From a checkpoint of a small transformer trained on Wikipedia.
Size: 9 layers, width 512, 16 heads of 32, vocabulary 18652, 38.4M parameters.
Architecture: LayerNorm before each block, learned positions, no biases in attention or MLP, tied embeddings.
Training: a variant of SOAP for these matrices, 773M tokens, 6013 steps.
Each number is 500 + 25 x the weight over its row's rms, rounded and kept within 0 to 999. Layers, rows and columns count from 0. Numbers have three digits each. The size before them is the row's rms in percent of the matrix's.

# layer 5 attention output, 512x512, rms 0.029, rows 143-242, columns 128-191
107:511502504521497508490509494523500490518469504485512495468520498509508497472484483505473497522483478572552479520528476457476490538510511510545507485475490505498523478443536530460458475471521498
096:538491490461495489497509521493475515494503505482514531484512479509514497476471473507518504504504427503468555454524503513499529514471501490552471538464469484488478501467446498520569484523473487
100:493528500488505505502513488493533481483509525467513522480529502486462505514478486508469487492494536513464484547493480499465541501497487492513480562512504468581491541466505459505505507532476473
101:505482505491512512503507500522503504490494499526518510513490496496509507519481491497491496488500469476515512498477514519538481501513516515477446573513463476502500469528514492554527541531474505
108:482520522463499496496496489474509492533510513500507490508520523491496553488479497519489500454479459528445493454490451497524494485517519488541475483515520528508539499470497491468482467535520517
100:509492499486492517491498509523503499534488517495496500501499524513475504520521499497518496493541528452487479456495557533490539488496508549446520503465545541501518506526485507482458491487478466
093:504484464496546486465491501498496501479484470497499513465510508495484522507478475499510510517506491525482496491487500457429510474504510483467513524549488465498452449514554484496523475538516488
093:490500507502530502484455520503487476500470502516514518526517495446500491515490484493491492512509531535457455510469504509478487514567559507487456522560451493476522480514490464486483495520549467
096:517491503518506478518538480515503494507489502523532523500492479492513480526459480517542495522512459466538521505503519507479473482507546446507496557454466505527521498456518466477460501545508469
101:492494494508512519526477492501506526493503525520537508522517479474486505507494495491532546503478530503493519512526487499518518502560532540523494484495525476509507486488449499476456488453534457
114:506463486496494512494484498515510512501485501517511509519501489460518502521505492501520516492509496498527494447507513487511512494481496496466460492500532506499504502499489491520474490474533495
093:478499512485471480531486497516527516537455508515499487492477500470518491489506500494503519485520475520480528427535477561580479547546512509523517504523489499535509507454457438487498550501529474
093:495493521504498474501534493494514483463513484494510516486527522504484506518494486512535485498529456480514481512470486473500511470533495477525495536509482498511503557477503533489483470537554498
096:461490488533499478492511484527513493483489488515504506490470537522505487500456470488492483495473546498493454504465500504504486480443509459481552468461506524507489515549499480529533551541471495
102:516502504486519505523501499521501506507497488490514483504492525495504487463467494514487516501478527537541484463503559459475505459488512520475460470503517530529497500471507555527546535473524570
096:520492521543497529523538477510528471502522458515507499528512496492492475509487507512493496524489487529471497483513518518495498540481507470512466550498486487528477490511515471546531497528486506
107:502496487508515491502529505523503493504485487513504482511483505470531503506508501503519513513493537487458445475483505524518567477474524429559514540553512493517492502491482472539559496545466526
102:516505496485511481502485515486495496538489508492518510508486527503494535488501508491496495518503485482493495441500546511497497502491493489530529505539497501515493523528512491522542481507456545
096:482515512495499525518507528490494501492502519476517533476521518510478511500492511496470504473502537498485500527515482487465480497493517506470517487536557483516444477473496460479457453578463538
092:475524491505511498475494521467489512529525492514503502508530495479508529509531526478476521488495508510503517479528459498473520527497550500424511562502476478516482477508484448484499491513489560
097:510529489495487515480497513505496506494512504508511509497512514505471513507483503516519479514477480539515507490484516501446514524521515473520469522482486507468538485511518557460491506497564525
096:480511539497502489487472512480525481503496527522496529483510504481490519487481471544489512517520484467471493502493557523541520485470516485529471483538494466457490472529519544478498558498504545
099:476484504493493523509504486500527488486516488507500487489490515470503507509471515503508501460483496487502482452494507503502440519492516590490559491486523507527468544488503502507536465520526449
108:490503488532502511487519497521485508510501477524463507516487525506534506500493521491510488506510508514489468468467513489516478517495518495479531547520495513493517495480470478478454497455544477
098:517531524506541483508494515488505496494543482479511490508503516478482508499493506496505489520494460449521489539471518491493545510444508449505515518441517517519487476525547547496523487586500536
097:491479497516484472462486485499473518510485468519483486490467522492512529499523503513497491505535503478505494501529448501492483500506447502481492524493508557470514517572490488486528505543450482
103:488494498505529497495502515482476501482490516479497523511503532502479528484503507501492513494513438491511477466464523510508473472481493478498499521525484481498512522494472532518540504524502492
101:516470501491489505527478514525467493499489517484493538503501507505497489489522524526503484494500532458481515499491478497529458472460492520510479499496457506490518463523459508513544467480462494
100:500508507528503474500476494513541506500493490522480473518510504499502490491472475490506495494540465535514515497487466440481490495501523475452520543458473543535516493546469545518507532471477530
102:512487506539463521538490462499467499510485498472479498499472485511532485491480527480492510477504491513507464553521472512496508510490499493546512484532525488516490518522499462542478492536491455
099:506487539482493505473486508508513507508490498531482507517493493481501498499486507504491493504485501531483501469515438461513461459521467516466534501518480538498505457492452477558502514522497512
098:485505508519509528487540468508495499480503496477485485479521487500510499497489504534486459473494513489487474461472493480503459495510505505565499476528502509558527486531471470516478490520478524
092:474500476490509489489484474461501504511510498527530475480515521476528527514492453493485507521502452495502490477497486497507514436478482498501481473464469479541509515495505472489497545516473493
102:494495541514501492484519500518501496494451485509479501515493478518488471533524505487517507488526501490524520462481497509480464504495519521514557473505530492503496528458404559522495470554477532
099:500520521519499483507520477483514482471508497438499519492488478503500486528494498498479498498512487440473500502524494555516512523483538455524493486529455511515480513510471495540461486491501536
101:492483527502487520489505518531485497465460490477468504516495504512530492511490473493550502518497459506522513505493494511484490478451497487484560486496560506483499524534536478473499483526503518
095:508506486494500483495492503480500462494486493516507475485490493518481526474471505518503505501500476512507494496522526445507518505500522499498467449528529505496503489529530581502451473523536498
097:505493529500483504498524516500521495503504527494528507509500516477479510508488488513461511498479511477504518507480499473521492464520566532490458515508463509511495444493487529532489505460513516
094:479506497513497508523504462519470523504471503478490495504492474527489484480517511462513500488505463505476510455495514519524514502528511494510489516466468496493515500537482478434521475491531490
100:510483490477491479483500489501522516503515484485506510528504499486514498529498479485510491500498537566584493524515483499459517499531485503519480455522526477499497555466502528489469479490506472
101:455528517483509515494514537477496489531537511531474498486496516497471496491476499511468501501496456506479499455517505501504535523510470507475470519476487497513481475541503513519530508516524479
094:485474468470486490472473528505466508493498478487499474551512489472511522474518515518495531501512465551514505451500502507503482476477483462502513547485417515459530505487474574512481505449496454
098:501506510505515491496546496501508472508492495522491506507504491507524475509472509477520468480493512519527522512517470519523539499491509515488506484478526426573452500484502466493478445538500516
097:486482471479486515497460484479499503503499491495473471504489525515516519541499528519507517475501500464498505472455493450515485505534530464499525548482466572509504496499497514441505489516524445
105:525490533556496480498517472537488488488465476502499481529462486508527476539487463461529503533510479547493466532514533503467529500526475499532542510533510484544540483478507480499478505519486510
099:506506500506522452467494497504468494512481499499515501508515500479515496493489504497537477490494492492487533471556516531516450498464503488478500463465522492485500557502442511512473540513448436
103:515494507509486494496512516497505475469503511520503481487494516511494509523503509512485487517506526540465516432522429470491468534522525518517524515549500523504518519494501509487476487530502523
098:545490479521492477510543468516490499475477512496512507496476476508499477477501463508530520514487500465457489497502530457549457493529477533505464519513469497467539537527476517542518542529438518
099:481511527479524521507500516486534504508511531488491503498511522503512507489517510508484474474522507513546501548461486533510515460517484526541490534503513498494474514495531461507453491487510531
099:523506522510490493515478506498501540517515488502483511482484513515503485519493500495523506528486521512510527463492504488536483486501521508532550501459494515533488542467472564515455517466477521
104:506485525476516469502524505477508510529488504557503508494496486474504474487492481506534520504470509508486512471497500488528517516582494520478514516505472456511496554507487502516469522489520493
101:521539517517510471516503466490496505513525511519505512528494488503488496485508488491515497511523496448499522522568522440506490513443485510503449475553511465460476523485496463518542469545454533
094:474468516471461494479496475484475490446468497500493539480511529488480537499497500517472482514516427527536429518500523531447478484507498555465549445466497554470461476480512530472522483486523486
102:505482506506531472484493467516508491520516474540528471520475479469476487493501477463494501503480475517517517543515449470491529485504484511496524499518472484488512492534472486499496510540446492
105:531513495513466505505507479485497492476480511497469524518512537508523503510499515497486494511492470509445536522525512509504478500516507459481498497501485453512500532470471482501507465512501492
103:493511507474538462464497494481482513499513498531509516526507508494512510537483502494531531516483478530511485520490495515552504480462464485480547473485480538487492518453518496497506496527501476
090:512501514508506503494505516504512484486476477490510496518475518496473496475467547527489493511521506509464564539466489522509492450505538527546458489539477505527525433446462542491499472444514534
108:479444496489519492503485540521473517485504519484481529493524490510506505489496490497477518510510509512500527487537497505485538469447470492494524511552529502501438490530501492492508514520448444
098:496508513511518488500485488496485491501475491491512511511493496485499512527483508488526489477493519490505529492519506478517494504572479497551456510495416501552547522497441529466487496481508465
104:513474489483523492504490490478482513487478472501527489497525511496526514471534495498478513501495507461529449490518483475479493528469530526512486473462497519470533458522504523438507508502524525
102:511482505470483489496479522499527517510504492497477510480522532494509504502498475518474496507479549534497446522477524509487471541546533508464499517446518495518530552473574529430542453500512443
104:531505489501504510500504504518482499458509498503493500502522496502491507496503518529485481510467487480501534501507469504450514500415509513461529522523529478510554462485527485522471518512519475
096:482495510499497517475491492511526513505505508489516508509493489483502506504517509502495514511487514504526453432537500514492502516476497486478514521505501482481511452513428497503452539507552509
101:494521524535537483495492470464527490513500498528493499535498480510501476472501494462491489479484481525489529479500508450508458501512517458519519494489471455521551530507525510451482541515505467
105:504465506489505504516503508500516503474496493495463540484526469521517487490522459504496518515526423477452497459445535541520514504508486413470453493510443484517493493508497520525526545498455511
090:500510504477489506501479525511525506471479500479475511493518490506511543480508492512522485505495505518431547508525487494479510528493480488510508503488492517492553491526490503464469468468518563
105:505519498521533490469495511508501497511488509520502499502471471498462490506499502499513481491461482462512460493485504492497541511508489430545558441478492508458507538549528555481507476513478480
103:481524495491503490524484525494513535505497512490514487476500484468490543525514493490479500537488539531555518519514488467495489499491514495495519474501514469554546481471479499476464451496544530
106:503506493495488503533513495509477496503497495501506491538489480509524456519496500455498521532512472481532495510527529528524559495511517496507572492461511450491479516473525463501515477521497423
099:490469477484486545499492511505514508514488515509513481490512510501505515492503488503512504508485446470500489473491518537502531534466554481494492504529525529545469475523503502486511525503531524
100:496494498499496495521530515516500514495462470500515530494499509490502493519504503530550493497493574549498507524517535455519544468523512479488479561587469481503505560507442469500512530550484508
098:501491460491498490485496475496511529500503506525514495493496512485516483489498487490534513490500544520503466498498506512530515514472496545559521456498519531537498501506441490485462503520517443
093:526506479525516484490491511513508499498499511523486543497493481471494504482498489492516529515479500508538467470510497509521540497513452463502528498494468503491524504499492492526486471553544472
095:509524504499516479484479499484485490496502499517510489495520530492467506466512493509495509520501519511501503544488505558558508522495533479495548543497463464541501427465471517496499539535538527
101:507497495505506507497498515498487498505497510460493517529499520506502498513504495510519506494522509523509454485504561566487535529491462461521525451504477479512492541497512464465471457500550474
102:515501480517513479504487527517484509505513468494540503509530505475494517512524504508488494482505507551540517517496538485534460533513499531477496486522548499514523502491534472579462520556491545
103:485503502501506520489475496510485505487499487520483520496481507507508487473479508505525515503508543516470494532567498457442508478532497434494503535528481507467515503495504496540516495500519435
098:486512475493476511486491523497476506510482502481511511501495497517489507507505486508505471474525547455486490511541492510472491529517474481524464491475460469488547492517531542485464505480488511
106:501474521481501486496511504519476533461496490517516506520510502510504481467486484491525486502509506531519492480490481481485500515547537500490509530510532462500521482452478507502440453476505556
117:501491492492508510506482508498494517511489492553489501532477521494513509471499498475510500485489577483456446503508522494523513498520492542487474490519522510507481466488458492502516510480508510
100:486499515502485512532493487492513537514512505502497541497522527477494500511540496493490527488542485509507496460523528496535469514512473491487514488482491459492515527501471486490513482460529521
104:483489476500489508520530496506501526482476490529489483509522494523510479515495492535485513500491483448544484522466525548492519492521474417505447494480512433527492476516479519484519566423500499
096:467481525472495517485502489480496502481467519522481541483512541522489529534509522499461500487506517519531494502485477515509518526536525480542461483498474483559499543456437501464471456483527553
105:498506491499463508492493503550453527500452481495473497506474514502542479506489508507531490495496575450522490496542466533529507510533500518513459503558502509493539490496474516473433500499508543
098:546485526483485493543492529534471522509536506515534492493516546506489509510477463491501520504480518478492547471514506496510501508486522496527484504554528506494447500512502483512476457531498507
096:498481481495469475534491523508519498502492498507510479523509517515501515503530499509477525526504533523518510478545518497537493500507474559480505480553491521534506510540476495550520502558438551
092:477520507493485466473527481494490508501508516473500509499520529493501492493481510494528511507516473487545458487473468496406465484468492440504518479520473488509483472483511530488466464476517520
097:512513498502485506471514477483520485505476492522497499516532505526515538484537485494518468506506493471505502526489447524521455520520506487503540483528487560431535480517476478505477497464498470
101:491457521511515473491507521487500503519484499532509479493490519505514491517497476493506497542490524503534521485516527492525533486523511557479508466476485516536524488524526479503477533470508510
101:499492496491512491486536514490483497511535495521491499496469500485479523481494517491505483511489516530525507489500489417448444506565481521559536518478503543518513474445503449488498487472497467
092:502498483501496518495519529478484498508506491516486529508493499486500479495495486542526504488519435521472495483508509551498542447495495500478489576476504484518470531529473516534554538479443501
095:521511498504504522513492519508514495485474485517498517501492509486472466516493516482483523502474524508482465471496523457484442496521493497485525555465537511533471475505542513496492533464513520
105:493547525487492484511500492472515488512468526504531481508485497471501487534504494490521502527484489531531497546479529512500510478513522476514527505517540540500446509498506494521485471540515486
092:526485528499470526510519472517499536501506497525510489487503521506499529495487468492476500507447486500513501547521477539501415488481534480509518464524457513503523489509514520532500453520516497
105:499484505474476515522513499516486532497493501489529511494525513491493504482511513529492491496514506500521512491548517470552520477544489502524536492517489534490470534489459522537451506529433531
095:483499471476496481458475498522495523529533474521497462520453471459501500492540495484522495493497480497570486468541516456521508467542506475484515506528502498511492501556524503477545477467522482
100:522492465539500501531493477550500505483429505523494476508468506519526467502469498528529534537515518484525513503547498525490508509470504497511521545501454503508523533481481496494513525459506526
104:473487490474465513493488480522480548516498488494501516499528492501488515498492495511508476483483528490486492503449502478503470486494503500507493493502567479498481551535494512508489487479477524
102:496503506479496514499473509479500480532482518486494523484495508465535507494505537515459500497500489478560450533452487476404544520466491410472520438542444516543516437534495505508483532456483496
096:521484513481517487515478504493501502507499488501506484500515527519512506513483483472519490513519512546499485508502519464517464498542465496504467447469549477490482545484508491534514502503527521